Each number is 128 + 24 x the weight over its row's rms, rounded and kept within 0 to 255. Layers, rows and columns count from 0. Numbers have three digits each. The size before them is the row's rms in percent of the matrix's.

# layer 7 attention query, 256x256, rms 0.114, rows 185-206, columns 128-255
112:110170102114158140144143149119112136105144194080087109125114115094130166151117116095109116171098101154101122140113105178133134154142176134157120113168119123107081122121138147139158105092074146137160121124100096118141124127136144152138124181169143129083110119148148145102112089109178118141104126110103157122121162134174126150100151099109154124156147117128137161154114105133133135131116
109:100130140134128160091088113125128094101138110110074124153102070124097141072130179127138140145176120153100103155123078146126106158126097110104158139116173108121093106123133113120134116143125131096118116114113111118130121120142137113155117139097131132128136117129107112107117157105124151127153167116102153143157128135164134152119086078165136113078141141144102150147139121142102130145136
108:096133117175156137120114165160117152113091083095108168128108117142149142146138162085150123092116132104142171162093144135120159161117093104140146105116114123146102079123155136147139131116088108153127122097169123105156143152101132096115170096108172121086137116130161136143086102152158174109113139135150139123140094140137094119169118094110103121115122145100121144105141100145076139146091
108:084111073162115130145131126169141115144148161117112150117151128111132129146096118148102136134140114128158124098126125166147117145150119150137165116128116135157085133126177141123158094123114132126149143125148097142137105076149114119095110136122134091116207120150139108122132130130103196189090112122163122106113163145144134112144109118143178125141149097139167162110142138128117102097131
088:171151153098158087121128159130128137149124119099165120088166094135122085145106079100081130100084111194139100151121148145173132116148156120123120145150149122139169133178117137139104142149126119116137125109098124105176128142161180127120137162122153141121131120120123110122153134110088120122114118137092117174136147122139156150135150128146166132137146110109149092112136142161126125103114
105:117144117159170110156117142165125102137077130156140143165126149119136135125155144112133141171113115155089135131108094124157175104148164107134080101118100091113147113126167090171115138113083114114119132128137165161100130158143121151089134168113088140096154126129098147134096144115136151120158125156141092106116090137135128137135090133126085141091152118119155119134119125138186148151145
088:131143148140141133171164152119145141110140148121103131072122160119177114128117139164137112140097119108135126067139154172107119151098137122109134145172106141146145168161150150106154130158125124111155123131131104111119118100155124128099095131144117115159077125152137124127138113096140112143075141098115119156093169132102193066090153130123142132132110145142113115115118135151100103173131
106:159163125154096182098098147189189125096162141102149122119163110105137162094131123152115110139130110128095113139165119095161130104137104131152094143153113155087122093128102132126122166143148107109173165137126147103115080131167111147138134140143114163109146181133103128148136120109066115126124154129151076094118146113132155149132097159127100139131136143125151108112147130134107128155141
106:110133136116131125146167145121122090167099100139129140135134119142150145152139132083137160159117173143069142149130143163129084155148114139100129168163161068112108098135115097114179113159107096120140125135125132111107103128131110114143142087154115097178099104121129096144133137133109095157135118126121123123167136172117149138097177084120135170136158139133143075135121127139124126118112
103:180114140148090151175114110145137110150124109097117130126168173133180095158110122113118119121151096111107132116144141135127163103099169127106114114157153132123088166126131073135121125122122108138109136110108090141071126140146119108140076151118151122126107102121151128160122119114138120134119101142068164126130146142150094104106097136143161139131075125136175111145162125115154148144092
107:147109099147143088115087098131150167132132133128113124129138153166129081113112146123139122138183143119103143140162102105081145113150122118126096085150112135126136110139166099094101078149119159130130135110088119120092161144114121103170119096120122157129128123143100142140149115139098095090138133153144056137150173114135085098134154139176131108097150146130144147160151128121146110097125
102:105111147102157099135122134146141155132154136110110129138107150143198109085118120115132139129144156177125129097140133126138098099125117119146130101124097115169155105191183090127108129140134147165123108128146183110135125113098104115118090109139137155167080153125092132077110166129128118128149144085103121117148130113119115135141164111109158095095124103108140156095109131138126107084073
108:075137129132145168130141119125121095154087126149156099157174112111108163127134139156166134141142155116085102116134092118147133102136116123090099119147152089124132100132097156148136120115115123152105125112119107085138096161151099116103136123170107097136124108101131157154095139124107110125084123147122153155142099109122113115123125101125101124111154137154132121135187136124095130085108
106:115124177130122149176107104108075148155154090141128155123128143143148111106129125153160129111119130137168144098112128140140090155103148129131089170107094110174133146096115123113120162087147127117138100089153151126142119114106125159154118142126150107136163095144128187159128115123163125115110136143147098077122086094140116130173064127131130120130142137156137150175145148156070101099158
103:134117098154100162130172157179122110151089148107108134131189140104148122127112139118126140096103097107141146129173124095106118119123150128159137117127121162170126117151136055084133121177147150127111137113124162137124162127172184137133116110174154143081097108173121145148134113141121103134153101145104149139127116128100103105140088127144094124133133154145090127120125172137111156089166
103:108133161103136071139133127080127192161141119103176114117098165131138115100135105127149168137122169138116160150143100083119117130139121165161102095099117135133119156126186103108114097098135089168092070110118159150099094097135126141121119139151103145127122162162126144158083121101143114113095153150149140129129149142127119107143146096133129131146154079066106131122147145149133150109106
102:096142184067105157103168108123102110089126100148157130136144135155134131109139159142122139147159170134136102117125139096108093114124074117160126117124079143143156123145111105102112110169143124124119075140095120145116112151161113124125103140130100144098130110132100175152105121116127121126184153151185148133077127097102149137201163132113131134080191118136104145114150168129108183102140
107:146112132116115146134100150125155149111186167187151141168129112112122171093107140134164099125129175103148136117155124142133129134131117133092166102170142163089084110148127111132123147158126105132107117142121106092143088150152117127145159143140173138131147104125079157103120119126118114127141137147144110092118118153140083163115103122165102123134138107148167137122116153145132086128062
109:120122134169144145149171105142100094149121126151097114133183114121159118088130117151072131127122103127160142129100127115143159141090144095118131111148134159101088118119161113137135139123132115102121150142075143120119067110111149129102072156166097131135125143102137090111154126113139145173100116094097139133117109081130119075134119094127109155137170131079128141174131110119114077146155
103:125148150117137093127117148122093189099131093123089095141174133072111112126070140089162111120093143082116136100141114157111113139116154118122180140129096125162151155147134135111116144097137136103137129117163123128149106100146114116127154161111140131081125129144126104160107121104123133137125125112146142115109129122134116162153186154133150133176091188091120127122124120149153139161097
112:113148107100078149104130128124133183136107113089149137119076164158140151117098118161179121103161096113110103141137161107128118153131138124115135112105146151133131091167140144139134153146157114141080084132104124126153135101135124139097116126131167117178131102155122133121113130103105116110133139149159123070132140120114132175107157118117137117136137138117132154134109119125094155156157
104:130154167131140101127128139105117108104122114138133125120114128181075146147076081183099110131132107131112137131113103133075187175129152111120146120133119139161116132087124109118140119104152120124130121109170103150126178134124110187150112136103136148117136166132124137138100115137141153089149197121129125106138170120161133129125132132137115157141130147091114089122104105115083147100126